Weights of a small transformer language model.
Size: 4 heads of 64, MLP 896 squared ReLU.
Architecture: local attention windows, an embedding shortcut.
Training: a variant of Muon for these matrices, 5724 steps.
Each number is 50 + 12 x the weight over its row's rms, rounded and kept within 0 to 99. Layers, rows and columns count from 0. The size before them is the row's rms in percent of the matrix's.

# k: layer 3 attention key, 256x224, rms 0.126, rows 51-63, columns 0-223
# q: layer 3 attention query, 256x224, rms 0.124, rows 52-63, columns 0-223
# v: layer 3 attention value, 256x224, rms 0.135, rows 0-2, columns 0-223
# o: layer 3 attention output (transposed), 256x224, rms 0.119, rows 0-2, columns 0-223
k51 166:23 70 63 62 54 65 50 48 35 42 40 47 64 59 57 66 49 61 44 56 51 57 44 50 63 55 49 51 35 39 53 35 46 41 52 57 39 55 61 23 49 49 44 51 55 48 56 74 63 42 21 31 52 41 42 57 45 55 50 57 58 44 46 32 41 59 44 45 24 57 48 52 45 43 60 33 60 38 24 36 69 57 61 60 78 52 50 45 53 61 67 46 46 52 45 42 64 56 77 58 36 59 34 54 63 70 50 63 51 33 58 26 44 46 61 66 43 39 36 50 48 48 57 51 56 43 63 32 50 51 39 50 26 47 55 32 29 53 69 37 44 62 54 35 45 56 52 66 45 18 58 73 55 78 24 48 55 58 41 37 29 56 46 72 51 64 53 58 41 44 55 56 64 74 50 47 57 56 64 59 42 27 71 52 52 59 58 50 24 52 40 25 41 71 51 65 47 55 49 48 46 73 40 38 50 61 62 47 44 50 39 61 63 45 64 37 40 48 43 48 34 69 64 32
q52 162:43 45 63 36 44 49 42 47 38 64 58 57 48 75 53 56 37 40 56 50 50 56 48 57 52 73 46 41 45 51 59 50 53 52 56 54 49 60 60 40 46 53 51 64 70 57 23 47 34 55 73 40 45 58 57 46 56 59 39 63 53 45 55 48 34 58 49 30 56 40 34 36 40 60 60 36 53 56 61 68 75 64 38 70 47 70 66 47 48 60 52 41 55 45 43 60 45 36 38 47 53 43 35 50 61 52 60 37 49 37 26 45 66 83 55 44 52 81 57 53 44 52 54 61 65 42 88 77 39 47 60 57 64 54 54 57 68 57 53 48 23 19 40 58 39 57 81 34 59 32 40 36 41 34 31 58 64 41 62 52 44 32 40 47 55 60 18 53 50 53 46 46 55 41 50 54 50 49 31 59 52 51 51 46 67 46 56 45 15 41 40 35 28 54 50 56 36 41 55 58 40 45 48 55 49 44 70 31 47 37 24 54 54 35 46 45 62 52 46 77 54 63 42 46
k52 168:47 42 64 36 42 50 44 48 37 63 60 58 45 77 50 54 35 35 58 49 50 57 39 59 49 72 43 38 45 54 58 51 53 50 57 54 48 58 56 38 50 55 49 63 67 57 24 48 34 60 72 40 46 58 52 44 57 58 41 62 49 49 55 39 34 56 49 32 58 42 34 38 38 60 60 37 50 58 61 67 70 68 38 72 48 72 65 41 46 61 54 42 58 42 43 65 46 38 33 44 53 46 40 50 62 54 60 38 49 38 29 41 66 85 54 41 58 78 60 53 48 57 52 62 63 42 91 80 39 44 65 54 61 52 57 61 63 57 52 49 27 18 39 60 36 56 82 32 60 31 45 36 45 35 30 59 67 37 58 54 39 36 40 50 53 58 17 53 50 60 50 48 51 45 47 57 47 49 33 59 47 49 47 50 61 47 54 45 19 42 43 38 30 52 49 54 41 43 52 56 42 47 49 49 51 39 72 30 43 45 27 57 49 37 49 47 62 52 48 79 52 65 39 46
q53 162:41 63 41 40 49 46 48 38 57 60 49 46 64 39 48 62 48 61 47 38 50 40 68 43 64 59 59 54 47 36 45 31 34 54 37 47 54 55 64 61 27 49 64 49 58 61 46 42 49 35 59 47 47 48 60 57 56 40 31 60 74 34 60 87 62 61 57 37 43 55 51 48 53 54 56 32 63 51 53 42 70 29 57 43 54 57 47 77 48 55 42 43 32 51 48 36 51 63 63 70 60 40 22 54 49 50 44 40 53 45 26 70 52 39 61 59 25 58 37 61 45 29 60 56 41 51 23 31 56 65 38 60 53 57 34 32 64 52 57 37 45 51 60 46 59 49 53 53 48 55 38 66 31 49 60 26 45 72 65 46 70 34 50 37 60 57 62 54 53 20 37 51 67 38 46 43 83 34 52 60 70 55 62 30 66 54 54 51 47 47 38 28 48 58 59 53 46 44 55 50 52 55 42 62 47 69 37 61 59 34 41 45 79 49 48 40 55 77 43 32 52 30 58 66
k53 167:39 64 42 36 49 44 47 41 53 63 50 44 64 43 49 60 44 60 53 40 52 41 69 44 65 60 56 52 44 36 47 33 36 54 40 50 56 56 66 61 28 50 65 51 64 61 40 42 45 34 63 46 44 49 60 57 58 41 28 63 72 35 64 87 58 61 55 33 45 54 47 45 51 55 56 30 63 52 54 44 74 32 53 48 52 59 49 76 48 56 42 44 33 52 47 37 50 59 59 69 59 39 20 53 51 53 46 40 53 42 22 66 54 46 62 57 23 64 38 60 45 28 59 58 43 46 28 36 53 64 40 62 53 58 34 34 65 50 57 37 39 47 56 46 57 53 58 49 48 54 35 64 29 45 56 27 50 69 66 48 71 33 49 37 62 58 58 55 54 20 36 50 68 35 46 43 81 35 49 61 68 54 60 31 67 55 56 52 40 43 37 23 44 60 58 54 44 43 55 50 50 53 44 64 47 68 43 58 60 32 36 50 79 45 47 39 59 77 44 38 53 34 58 65
q54 168:52 28 43 59 44 57 45 54 68 56 57 66 63 49 59 50 36 37 60 31 53 60 41 48 51 43 56 59 56 46 45 34 45 43 51 44 48 49 45 41 36 55 46 53 42 55 67 37 55 57 53 44 31 53 34 52 25 47 52 35 64 25 48 39 58 41 54 30 72 57 52 68 57 33 66 64 48 61 48 49 67 63 42 63 77 54 65 57 46 60 81 54 58 50 18 53 57 56 46 53 47 53 50 45 52 57 36 49 71 44 55 43 44 32 21 49 33 36 83 51 48 37 38 53 48 73 25 53 57 56 44 43 71 40 57 46 58 58 46 57 00 40 39 57 52 50 52 48 34 72 59 51 75 48 62 60 44 61 43 52 48 41 60 44 59 48 60 45 32 28 41 51 48 48 64 48 55 51 47 47 32 70 62 59 49 60 40 61 50 47 33 64 43 52 27 51 70 72 44 44 72 35 27 57 48 52 61 40 47 30 50 35 55 52 44 52 42 44 50 62 21 52 49 64
k54 171:50 30 44 60 44 58 49 57 65 56 60 62 65 48 58 47 39 37 58 28 52 63 41 47 48 41 58 57 54 47 47 33 45 46 53 45 45 49 46 41 32 55 48 53 43 56 69 36 52 58 56 44 30 53 36 52 29 47 53 34 67 25 50 38 59 38 51 28 73 55 53 69 58 34 66 67 49 62 52 47 68 63 44 62 81 54 64 57 45 60 82 54 57 50 17 54 58 55 45 51 45 51 51 45 51 58 37 45 68 45 58 44 46 34 21 50 32 33 83 49 50 34 38 55 48 70 24 51 60 55 43 43 70 41 59 44 60 56 49 55 00 41 37 57 53 51 54 47 33 71 58 53 74 48 61 57 46 62 42 53 49 42 60 42 59 44 58 43 35 27 43 53 48 45 66 50 56 51 49 48 31 72 62 59 51 59 39 60 50 46 34 64 44 51 31 49 67 71 45 46 73 38 31 56 50 53 59 40 51 28 47 34 53 51 46 51 44 45 51 63 23 51 49 62
q55 161:64 29 42 39 43 49 39 33 42 44 33 54 51 35 47 52 39 47 49 61 59 42 59 58 58 62 45 52 50 28 30 72 53 45 58 61 62 37 32 50 69 37 37 55 43 50 49 40 70 51 38 44 58 42 55 56 41 54 36 44 38 60 43 66 45 68 51 52 41 59 50 38 36 50 60 45 50 40 12 62 45 51 59 47 22 46 57 68 54 46 39 49 59 63 61 33 45 46 75 61 65 68 46 59 60 39 32 66 61 52 13 47 48 42 42 53 53 77 52 56 43 71 52 45 40 66 53 60 32 56 37 57 60 58 39 78 40 43 38 66 65 62 56 51 36 50 40 62 62 45 52 41 63 52 46 52 28 28 53 35 59 55 45 56 54 71 55 45 35 75 52 30 46 71 46 46 49 54 44 50 65 30 53 39 50 51 50 51 43 64 44 62 52 75 21 60 68 66 68 53 47 31 37 43 40 53 57 51 44 54 69 54 79 46 48 65 44 39 38 48 41 59 48 80
k55 163:67 25 45 37 41 45 42 37 48 46 33 59 54 35 46 54 35 40 56 59 58 42 51 58 61 62 46 53 46 27 26 66 54 44 55 58 62 40 32 52 67 40 38 54 44 50 51 35 71 55 35 43 57 43 50 56 36 53 34 46 37 55 47 61 46 67 53 52 42 63 47 42 38 49 65 47 48 44 11 61 49 52 60 49 24 49 57 69 53 50 45 47 58 64 55 35 44 47 67 61 67 67 48 58 61 42 32 64 61 52 13 47 48 40 40 51 50 72 56 57 45 68 50 46 37 69 48 60 34 57 38 49 60 53 40 77 39 41 39 70 60 60 51 52 35 49 39 63 57 47 56 42 66 51 44 52 29 31 55 36 57 58 44 61 55 70 56 42 32 70 50 33 43 68 48 46 48 54 44 49 62 33 52 42 49 55 51 52 44 65 41 67 54 76 15 62 73 69 68 50 48 29 32 44 41 51 59 50 40 54 70 55 81 42 49 64 44 38 38 48 36 59 47 82
q56 171:24 66 64 48 41 45 44 44 59 63 09 52 43 55 36 43 44 55 64 49 51 70 56 49 58 55 51 35 43 41 55 56 61 62 39 52 32 49 76 36 30 40 43 42 42 64 64 48 51 55 36 39 66 61 58 61 63 44 47 48 58 30 69 54 37 49 31 45 55 40 39 48 55 52 26 43 40 56 45 43 40 35 45 36 52 47 39 61 50 48 28 47 37 52 63 41 81 43 40 47 70 29 48 48 38 45 54 53 40 42 37 54 39 51 56 53 53 49 38 59 41 24 35 38 48 31 62 64 58 43 48 50 85 54 64 35 61 57 53 50 50 54 41 34 45 47 42 72 53 60 50 42 64 54 71 75 55 51 33 48 50 61 63 39 61 35 34 57 40 30 64 47 43 51 65 52 34 56 62 39 54 41 58 58 57 58 35 57 64 61 77 70 68 69 49 70 55 64 55 50 23 45 73 63 51 71 71 50 44 47 45 39 46 36 30 59 61 61 45 64 55 41 65 59
k56 177:23 65 62 45 38 43 47 45 62 63 10 51 44 54 34 43 45 54 65 48 49 71 56 48 60 54 51 34 43 42 55 58 61 62 38 52 32 50 78 36 30 41 42 42 41 62 66 48 50 56 35 37 63 60 56 58 61 45 51 47 58 31 70 54 39 48 31 44 53 40 40 50 53 53 25 45 42 56 46 43 40 36 44 36 53 49 42 59 52 47 28 45 36 52 66 43 82 43 40 48 68 30 50 46 39 46 52 54 38 42 34 53 38 50 57 51 55 50 38 58 43 25 35 42 47 30 60 65 58 44 47 49 83 55 62 38 58 57 55 51 52 53 40 37 45 47 43 73 52 58 52 40 64 54 75 74 57 50 32 45 50 63 61 43 64 33 32 53 41 30 62 47 42 53 65 49 36 56 63 42 55 41 59 56 57 60 35 61 66 61 76 69 65 67 51 74 53 63 57 50 22 45 73 62 52 71 68 50 44 43 42 40 45 37 31 61 61 62 46 65 52 40 66 57
q57 160:47 43 38 60 57 48 49 48 45 36 59 59 54 85 74 41 36 44 32 49 46 33 55 63 49 75 61 56 37 53 50 25 53 49 61 44 56 44 24 46 66 48 65 44 39 52 22 67 58 52 60 49 59 61 58 58 39 42 34 39 36 38 41 50 33 42 57 58 45 42 61 41 62 44 47 39 63 64 48 59 48 24 70 49 18 49 47 67 41 48 42 52 64 47 31 48 32 37 46 41 77 50 52 56 37 61 50 38 54 33 73 41 71 55 36 46 40 49 46 63 48 46 48 35 50 51 53 59 52 35 47 39 69 47 54 53 69 44 50 54 52 67 50 39 48 53 41 48 44 57 55 86 42 37 34 51 53 39 50 78 42 59 59 31 55 61 70 65 45 51 70 45 68 36 49 55 43 35 46 28 53 55 55 53 30 51 54 52 50 57 46 41 72 69 46 48 76 62 22 36 63 49 45 63 59 38 65 56 50 62 57 52 49 42 40 33 42 42 40 51 86 39 43 58
k57 172:42 44 40 62 58 49 43 48 40 37 55 57 54 86 72 40 39 44 29 48 45 37 62 62 50 73 60 58 41 52 51 27 57 50 60 47 54 40 28 44 65 42 64 45 39 53 23 66 58 52 59 51 61 60 62 60 42 45 32 38 38 38 44 50 34 44 53 58 47 38 62 40 60 43 45 37 62 61 47 61 47 24 71 45 18 45 49 67 41 44 39 52 64 48 32 47 35 37 51 40 78 48 51 58 36 63 46 39 56 30 73 43 68 56 35 48 41 49 44 64 48 45 48 33 51 47 56 58 53 34 47 39 71 49 54 52 70 44 47 54 53 68 51 38 47 53 40 52 48 58 55 84 45 39 34 58 52 38 50 78 42 57 58 25 55 63 67 67 44 50 72 42 68 37 51 56 41 36 49 30 53 51 56 53 33 52 56 53 49 57 47 39 72 70 47 45 71 63 22 36 62 44 46 65 60 43 68 56 48 59 55 51 48 43 40 31 42 43 40 56 87 39 48 58
q58 164:63 39 56 69 52 53 34 33 48 79 54 43 49 86 33 47 49 48 52 18 52 48 38 56 53 51 49 31 51 46 46 57 38 62 55 66 41 56 46 66 37 60 68 43 52 58 36 50 33 59 41 61 57 55 45 69 49 43 65 39 46 46 49 48 64 67 57 49 52 51 27 42 51 46 41 29 45 44 35 32 57 45 47 37 30 47 57 31 46 71 66 39 48 52 63 48 45 77 47 84 51 38 62 38 46 31 43 51 62 46 21 62 56 60 34 62 65 55 55 32 58 70 46 47 56 28 41 53 54 82 49 52 49 54 64 43 45 38 63 63 26 50 46 30 62 62 51 41 58 76 50 39 53 73 64 64 49 69 38 44 39 71 41 52 40 58 49 55 57 67 54 42 42 55 59 55 47 46 47 48 45 45 60 55 51 67 37 51 28 44 56 46 34 37 49 31 26 43 43 60 38 52 51 51 43 60 47 64 45 52 66 54 32 55 47 36 15 65 61 44 64 46 48 49
k58 172:63 41 54 71 56 55 34 34 46 82 56 42 47 85 36 44 50 52 53 18 51 51 40 55 52 51 50 33 55 46 45 57 39 64 54 68 42 55 44 64 36 59 64 44 52 58 33 52 35 59 42 60 56 52 45 69 49 47 65 39 45 47 52 51 65 66 54 47 54 51 25 40 52 46 43 30 43 42 33 35 55 43 51 36 29 46 55 33 49 71 63 40 47 55 66 49 46 76 48 85 47 36 61 42 47 30 43 51 60 46 25 61 57 60 33 62 66 58 57 34 57 70 46 47 57 29 40 54 58 81 50 49 49 57 62 44 45 37 63 61 25 48 47 28 63 63 51 41 59 75 49 39 53 72 63 65 46 70 34 43 42 73 41 50 37 58 47 56 57 64 54 41 42 57 59 52 44 47 46 47 45 44 60 52 51 68 37 52 28 44 57 45 35 37 48 33 27 42 42 59 40 53 53 52 45 63 46 64 43 52 66 55 33 59 44 35 15 64 60 46 64 46 50 51
q59 167:31 55 47 46 47 55 36 43 32 52 31 53 55 46 46 71 36 28 51 39 60 64 66 49 55 55 65 66 42 52 40 47 27 42 61 10 64 42 59 48 48 55 53 50 48 53 63 42 55 54 50 65 52 56 61 45 58 56 60 36 41 60 33 40 50 59 54 48 68 30 91 64 60 42 47 49 55 53 61 46 74 63 42 48 56 32 81 53 36 29 51 34 62 37 42 46 53 61 46 34 78 53 71 49 53 62 45 49 65 42 34 46 57 61 54 52 51 27 39 55 58 54 49 30 52 54 61 34 40 38 47 59 54 43 73 43 48 34 37 54 57 69 57 79 45 40 38 52 47 50 57 61 51 75 54 50 38 32 74 48 38 34 48 58 80 62 61 38 56 68 48 61 49 55 39 50 57 39 39 59 47 73 61 53 65 33 35 33 50 50 49 56 50 55 59 34 17 60 66 40 32 56 39 55 45 33 54 47 56 52 53 35 55 39 57 41 54 47 48 48 55 35 49 30
k59 172:33 51 45 45 47 53 37 45 35 52 31 50 54 51 46 74 34 27 52 38 61 61 63 52 53 54 67 64 43 52 41 46 26 45 63 10 61 44 60 49 47 56 53 49 48 56 62 43 52 56 49 64 53 57 58 47 57 55 59 34 39 60 34 39 51 61 52 49 68 30 88 62 61 42 46 47 54 56 62 43 72 64 42 47 53 33 80 53 36 30 55 33 61 36 43 48 52 62 42 36 81 53 72 46 50 60 46 49 65 40 32 48 60 61 54 53 52 25 42 54 59 54 48 31 50 53 60 35 38 42 47 57 53 43 74 40 48 34 39 54 58 71 52 78 45 41 36 50 47 53 58 62 51 76 55 48 38 32 75 49 34 37 47 60 80 61 61 38 54 70 48 61 49 55 40 50 56 36 39 59 47 75 61 55 64 38 34 34 50 50 51 57 49 54 58 34 18 59 65 40 31 59 39 54 47 30 55 47 55 53 54 36 53 36 58 39 52 47 50 47 57 33 48 30
q60 162:74 47 39 54 39 57 51 54 69 54 66 49 43 36 55 84 41 41 54 64 46 50 52 51 43 51 56 46 54 67 47 54 55 22 64 53 32 43 46 42 73 44 61 29 44 46 47 46 69 46 50 50 70 50 44 46 51 67 53 75 33 25 37 52 45 65 67 46 47 61 52 55 68 46 37 45 48 48 64 52 64 43 44 31 35 64 76 45 55 55 54 55 41 62 38 74 44 49 45 37 44 59 19 45 41 38 68 49 32 51 36 44 65 38 24 49 54 74 41 41 58 44 43 31 54 46 67 47 70 43 53 58 55 50 57 30 53 56 27 46 33 38 52 74 49 42 22 42 49 44 34 28 50 56 56 50 57 71 71 62 71 47 49 74 44 36 39 42 48 45 26 58 52 59 50 46 55 46 57 24 47 27 65 60 61 51 53 38 61 55 53 60 50 46 53 48 46 54 58 46 47 45 45 38 42 50 29 59 47 40 49 60 74 34 24 77 54 55 65 43 47 44 56 42
k60 173:73 51 38 62 43 65 48 50 61 56 69 42 45 37 55 84 45 45 47 68 47 52 56 47 43 50 56 47 57 68 51 53 54 22 68 56 29 42 43 37 71 43 59 27 46 47 48 46 69 45 50 53 72 46 48 46 49 69 56 71 36 25 35 54 44 65 67 48 46 60 53 56 68 47 37 46 47 45 63 55 64 41 45 31 35 57 76 45 56 53 52 55 41 63 40 71 44 51 52 37 41 59 19 46 44 37 64 47 33 51 39 43 63 38 24 49 56 78 43 40 59 44 45 29 58 48 67 45 67 41 51 63 57 53 57 32 53 57 24 45 34 37 56 76 52 45 22 45 52 44 32 28 49 55 54 55 55 72 68 59 73 45 54 68 44 41 40 44 50 45 28 56 56 62 51 45 53 47 58 24 46 26 67 55 61 48 52 37 60 53 52 60 51 47 53 46 45 52 60 48 49 44 48 38 42 52 26 58 47 39 50 57 74 35 25 76 51 56 60 44 46 44 57 40
q61 164:33 47 35 32 31 39 59 62 50 44 39 37 38 49 69 47 46 47 50 27 63 53 55 70 14 63 55 63 55 53 56 68 53 50 49 58 72 58 57 64 67 40 55 81 32 46 41 43 42 38 58 44 42 59 60 47 72 35 53 55 51 59 63 48 59 59 55 58 74 46 62 43 52 58 58 58 63 48 29 63 37 77 37 63 43 51 44 47 43 37 35 48 51 37 60 52 45 36 53 52 42 54 51 57 49 60 35 66 35 55 30 39 30 50 49 52 30 35 31 37 44 63 37 49 24 41 28 46 48 71 52 31 48 42 48 51 58 60 37 38 41 55 36 29 30 55 43 23 43 65 67 57 68 42 65 50 53 40 48 69 43 57 52 34 35 47 62 50 65 58 54 50 29 60 71 42 53 50 35 59 66 59 48 74 66 50 51 55 41 38 50 41 54 62 54 47 35 89 43 60 61 43 39 52 48 47 77 37 45 60 33 46 48 50 48 52 57 51 62 42 67 55 49 63
k61 170:35 47 34 41 32 46 55 57 43 44 41 36 41 46 70 48 47 50 45 27 67 56 60 68 12 65 55 63 60 56 56 70 55 49 49 57 71 54 55 60 68 38 53 79 30 41 41 42 43 37 60 47 43 60 66 47 70 36 55 51 54 58 61 50 59 61 55 60 78 45 62 44 50 60 60 58 62 47 30 66 41 77 35 63 45 47 47 46 43 37 36 48 53 39 57 52 45 38 58 54 39 56 52 58 51 60 31 65 35 53 32 39 29 48 47 53 30 35 31 37 45 63 38 47 29 43 31 45 48 70 52 37 51 44 46 49 61 62 32 37 36 53 40 31 33 56 44 24 43 66 64 55 69 43 68 57 48 41 48 71 47 56 55 32 34 49 60 52 65 58 52 47 31 67 73 41 53 52 33 54 67 59 50 73 67 48 54 54 40 36 51 37 54 60 53 48 33 91 43 58 62 43 39 53 47 50 74 39 47 57 32 46 49 54 50 53 56 52 61 41 67 55 52 63
q62 165:56 69 45 50 43 45 64 42 51 61 66 41 45 38 46 41 47 45 38 68 51 45 43 57 47 51 79 42 52 39 52 60 45 50 56 50 48 45 38 64 43 61 60 81 43 37 45 48 60 43 30 42 21 58 61 52 60 69 56 48 52 60 61 36 50 54 66 15 40 49 43 63 43 41 29 57 50 60 41 62 45 41 48 48 64 52 50 57 67 45 50 54 67 58 61 48 48 42 37 25 58 33 30 46 42 79 56 44 73 70 61 45 35 34 27 50 67 69 57 48 56 53 38 55 62 48 38 47 34 58 39 46 46 44 66 53 50 54 78 51 66 44 55 43 53 38 38 35 40 35 37 45 38 37 38 49 45 34 51 56 79 66 46 38 63 68 33 41 59 49 76 29 58 44 54 38 73 41 44 73 60 47 44 56 53 52 62 37 57 29 62 44 32 74 32 28 35 40 56 52 41 60 52 62 39 70 40 43 44 39 80 46 40 57 50 42 53 45 60 62 59 47 53 41
k62 173:57 72 43 52 42 48 62 42 48 62 65 42 43 35 47 44 50 47 37 66 53 44 43 59 47 52 78 45 52 39 50 62 43 52 57 50 49 44 38 64 43 60 61 79 45 36 45 48 61 42 29 43 22 56 63 53 60 69 61 50 52 59 60 37 47 55 64 12 41 50 44 62 44 39 28 56 49 57 41 59 45 38 51 49 65 51 51 57 65 44 51 55 67 56 62 49 49 43 41 26 58 32 32 46 41 79 55 46 74 69 64 44 33 33 25 52 67 67 56 48 55 53 38 54 63 49 37 48 35 59 39 46 48 45 66 52 50 53 79 50 65 45 58 44 56 38 38 37 42 35 36 45 39 38 38 50 45 33 48 55 81 66 46 39 60 70 36 42 59 46 75 29 58 43 56 39 71 41 45 71 58 48 47 56 52 51 65 38 55 26 64 42 32 73 33 29 35 40 56 52 41 59 52 62 39 72 40 46 45 39 81 47 37 61 50 41 49 46 59 62 58 48 52 41
q63 162:45 37 50 60 48 69 52 46 78 50 68 47 45 67 57 37 55 62 43 24 47 52 41 33 66 42 55 45 55 42 44 31 38 41 44 52 44 26 76 63 55 37 43 57 60 56 39 39 56 71 50 53 52 44 57 41 49 46 38 42 65 79 42 41 46 49 52 53 48 36 35 54 44 70 37 49 50 63 45 46 60 69 68 41 50 47 56 13 51 55 42 45 18 52 44 29 44 54 49 37 55 66 40 65 67 63 52 45 56 45 46 72 54 60 39 46 77 66 61 37 60 44 63 57 45 43 47 61 44 39 50 60 21 51 65 57 72 60 17 73 66 51 52 41 49 67 53 40 52 72 33 60 40 55 61 35 42 46 49 52 22 44 77 45 58 48 49 37 52 44 73 60 37 51 51 41 62 41 62 57 33 46 38 52 63 67 23 55 60 30 36 43 46 39 44 56 52 54 52 34 59 47 59 50 50 42 56 36 61 49 56 50 72 50 59 47 60 35 47 53 21 54 48 55
k63 171:43 38 52 64 46 72 49 47 75 49 67 49 47 66 58 34 60 62 39 26 49 52 44 32 65 43 56 46 58 43 47 35 39 39 46 54 43 22 75 62 54 35 44 57 61 54 38 40 56 71 49 55 49 42 60 42 51 48 39 42 63 79 42 42 45 50 51 53 48 38 37 53 43 68 37 50 53 59 45 52 61 68 68 40 50 42 57 11 51 53 42 46 18 52 40 27 42 55 56 36 53 66 38 65 67 63 51 46 56 47 47 70 51 60 37 48 76 69 61 35 58 47 65 56 46 44 47 60 44 39 48 61 21 52 67 57 74 59 15 70 64 51 52 41 50 65 53 40 51 72 31 58 41 55 58 41 40 48 50 52 23 44 77 42 56 52 48 38 51 43 74 57 37 52 53 39 62 41 60 57 33 44 37 51 64 67 25 53 58 28 37 40 44 42 42 53 52 54 51 35 58 48 60 52 48 45 56 36 59 47 57 49 71 51 57 44 58 34 46 55 22 56 48 54
v0 102:41 79 39 44 56 28 46 45 28 46 43 43 37 53 34 54 36 33 36 46 68 65 84 56 48 42 64 48 51 79 40 46 58 28 56 55 62 53 55 38 69 51 53 61 48 38 37 48 34 67 35 54 36 48 49 57 39 57 38 42 53 25 47 46 44 58 44 44 44 54 73 32 30 79 46 42 47 54 24 20 68 45 72 67 56 57 59 51 41 61 66 39 40 47 57 33 50 45 60 46 44 44 50 48 54 46 59 63 72 63 45 67 52 47 37 54 64 44 50 73 57 55 38 70 72 33 43 66 42 65 49 63 39 38 35 51 57 37 46 42 44 49 50 33 41 39 54 43 43 52 56 58 53 55 50 59 47 51 53 41 41 70 43 58 56 57 60 56 42 54 49 29 38 49 45 71 50 51 55 52 72 54 55 39 56 81 32 68 47 41 37 48 65 38 62 59 59 59 32 39 47 66 60 57 41 68 43 26 72 56 42 36 61 49 51 59 54 58 49 70 66 55 29 45
o0 102:54 77 47 57 43 48 41 56 30 51 47 37 54 53 31 54 37 33 50 47 42 53 81 55 68 46 64 57 41 75 46 47 62 26 57 55 68 43 53 29 60 48 67 54 52 40 37 51 44 64 31 56 36 56 56 52 51 65 57 17 48 21 49 54 44 57 43 53 45 55 78 35 41 66 47 42 51 45 16 31 62 41 49 75 62 60 61 41 53 49 61 53 37 48 46 22 44 45 58 53 41 45 53 67 48 46 51 53 79 61 47 68 52 47 41 48 55 33 42 62 37 60 39 62 67 32 48 69 48 62 45 64 50 47 23 54 62 50 41 40 39 44 58 45 47 45 52 43 43 50 66 47 53 43 50 54 41 51 48 19 32 76 42 51 44 56 44 60 38 56 55 42 41 56 42 76 48 53 55 51 78 42 54 39 63 65 46 53 53 38 39 47 65 29 60 52 59 42 37 40 39 62 62 64 50 68 36 44 69 58 44 52 57 51 42 61 55 54 53 65 68 52 11 41
v1 104:29 77 55 58 35 47 50 53 56 58 43 52 39 48 68 57 62 41 62 48 51 42 24 54 61 40 53 64 52 53 55 23 50 48 43 46 45 55 43 67 65 65 58 68 61 55 35 51 54 72 69 68 43 47 35 29 58 52 49 59 35 57 38 49 65 82 49 57 65 46 47 47 48 54 33 37 50 37 36 56 79 43 42 56 34 42 48 85 64 34 45 66 33 64 55 44 53 45 73 37 72 50 80 49 54 42 60 41 32 45 48 51 51 65 53 49 35 37 52 58 58 33 46 40 39 57 57 78 53 37 65 43 66 57 50 34 46 46 60 45 49 48 68 54 45 53 36 58 41 50 33 53 49 38 63 44 62 77 40 33 60 41 47 42 35 57 70 56 60 49 21 46 42 57 59 29 51 13 35 55 59 64 36 53 73 56 41 40 33 44 44 60 48 43 53 24 59 53 65 47 35 53 42 55 57 44 52 46 41 45 39 55 33 47 34 50 44 51 63 43 44 50 45 36
o1 102:43 79 49 48 46 36 58 33 49 43 51 54 56 55 50 58 60 55 46 41 46 58 42 47 49 48 46 50 43 56 47 51 38 49 54 56 50 57 52 61 59 64 42 75 50 47 48 46 55 81 83 60 57 56 47 34 58 47 38 58 41 56 54 43 43 86 55 60 63 55 38 47 52 49 36 22 38 43 41 49 85 35 37 62 37 38 52 76 57 50 53 68 35 57 53 43 52 44 62 30 79 51 81 46 48 43 74 49 39 50 45 50 52 66 53 44 46 43 68 55 43 30 51 34 43 53 53 87 47 40 55 48 67 41 62 33 47 48 65 42 46 47 59 49 60 52 27 63 50 49 42 60 36 39 56 45 59 61 41 47 61 40 44 50 34 66 61 49 63 44 24 44 40 50 51 30 59 35 34 58 70 65 32 61 63 50 45 50 38 49 28 64 49 41 56 22 60 58 63 58 41 42 30 63 45 43 63 38 44 42 47 45 24 41 28 56 43 54 72 49 40 37 46 26
v2 102:33 43 53 47 43 48 36 31 52 41 51 37 38 49 69 76 50 55 53 43 57 58 40 42 50 43 63 38 52 56 55 36 41 69 60 51 53 53 37 02 72 70 43 59 47 35 32 61 44 43 53 50 41 55 61 36 41 55 50 44 64 80 57 59 54 44 64 64 58 42 48 31 51 54 41 41 34 62 50 51 54 54 63 51 53 47 46 33 40 52 49 33 46 42 64 60 54 63 48 50 44 23 41 53 60 30 49 36 72 56 55 54 40 66 31 60 37 63 62 41 58 27 53 66 69 39 32 29 47 52 75 47 57 52 49 65 71 69 39 58 57 54 61 54 45 18 52 54 40 60 59 56 78 60 47 43 55 63 60 43 63 44 39 35 46 57 56 57 34 63 63 28 59 62 47 34 71 48 58 52 32 45 46 57 44 60 72 64 65 59 52 43 49 32 52 40 35 52 62 36 59 55 55 48 61 53 49 41 42 26 55 38 57 49 55 27 44 85 48 44 40 41 41 32
o2 100:29 33 51 50 54 52 47 53 64 38 53 53 46 64 51 85 34 46 47 40 53 42 47 42 51 41 58 39 53 48 57 33 41 59 56 44 48 56 45 16 83 70 48 59 42 49 27 60 43 48 46 53 49 54 54 52 47 51 53 40 45 85 60 49 49 43 54 70 49 42 45 34 55 48 33 40 53 67 45 50 67 51 64 50 56 50 43 40 49 46 44 49 47 30 55 63 51 67 60 42 43 24 34 38 60 29 42 35 63 57 40 51 42 77 23 70 39 61 64 46 52 22 40 67 69 28 35 33 58 48 62 58 60 50 49 71 70 57 35 68 60 53 57 58 48 30 61 66 58 63 58 58 74 53 42 54 58 67 52 44 69 52 50 41 39 49 47 49 43 59 60 48 61 53 48 36 73 46 59 56 33 47 50 72 46 63 65 56 71 46 51 38 63 33 54 40 34 52 58 39 55 49 40 38 54 48 48 47 44 34 47 44 45 47 49 28 55 76 50 32 45 59 34 17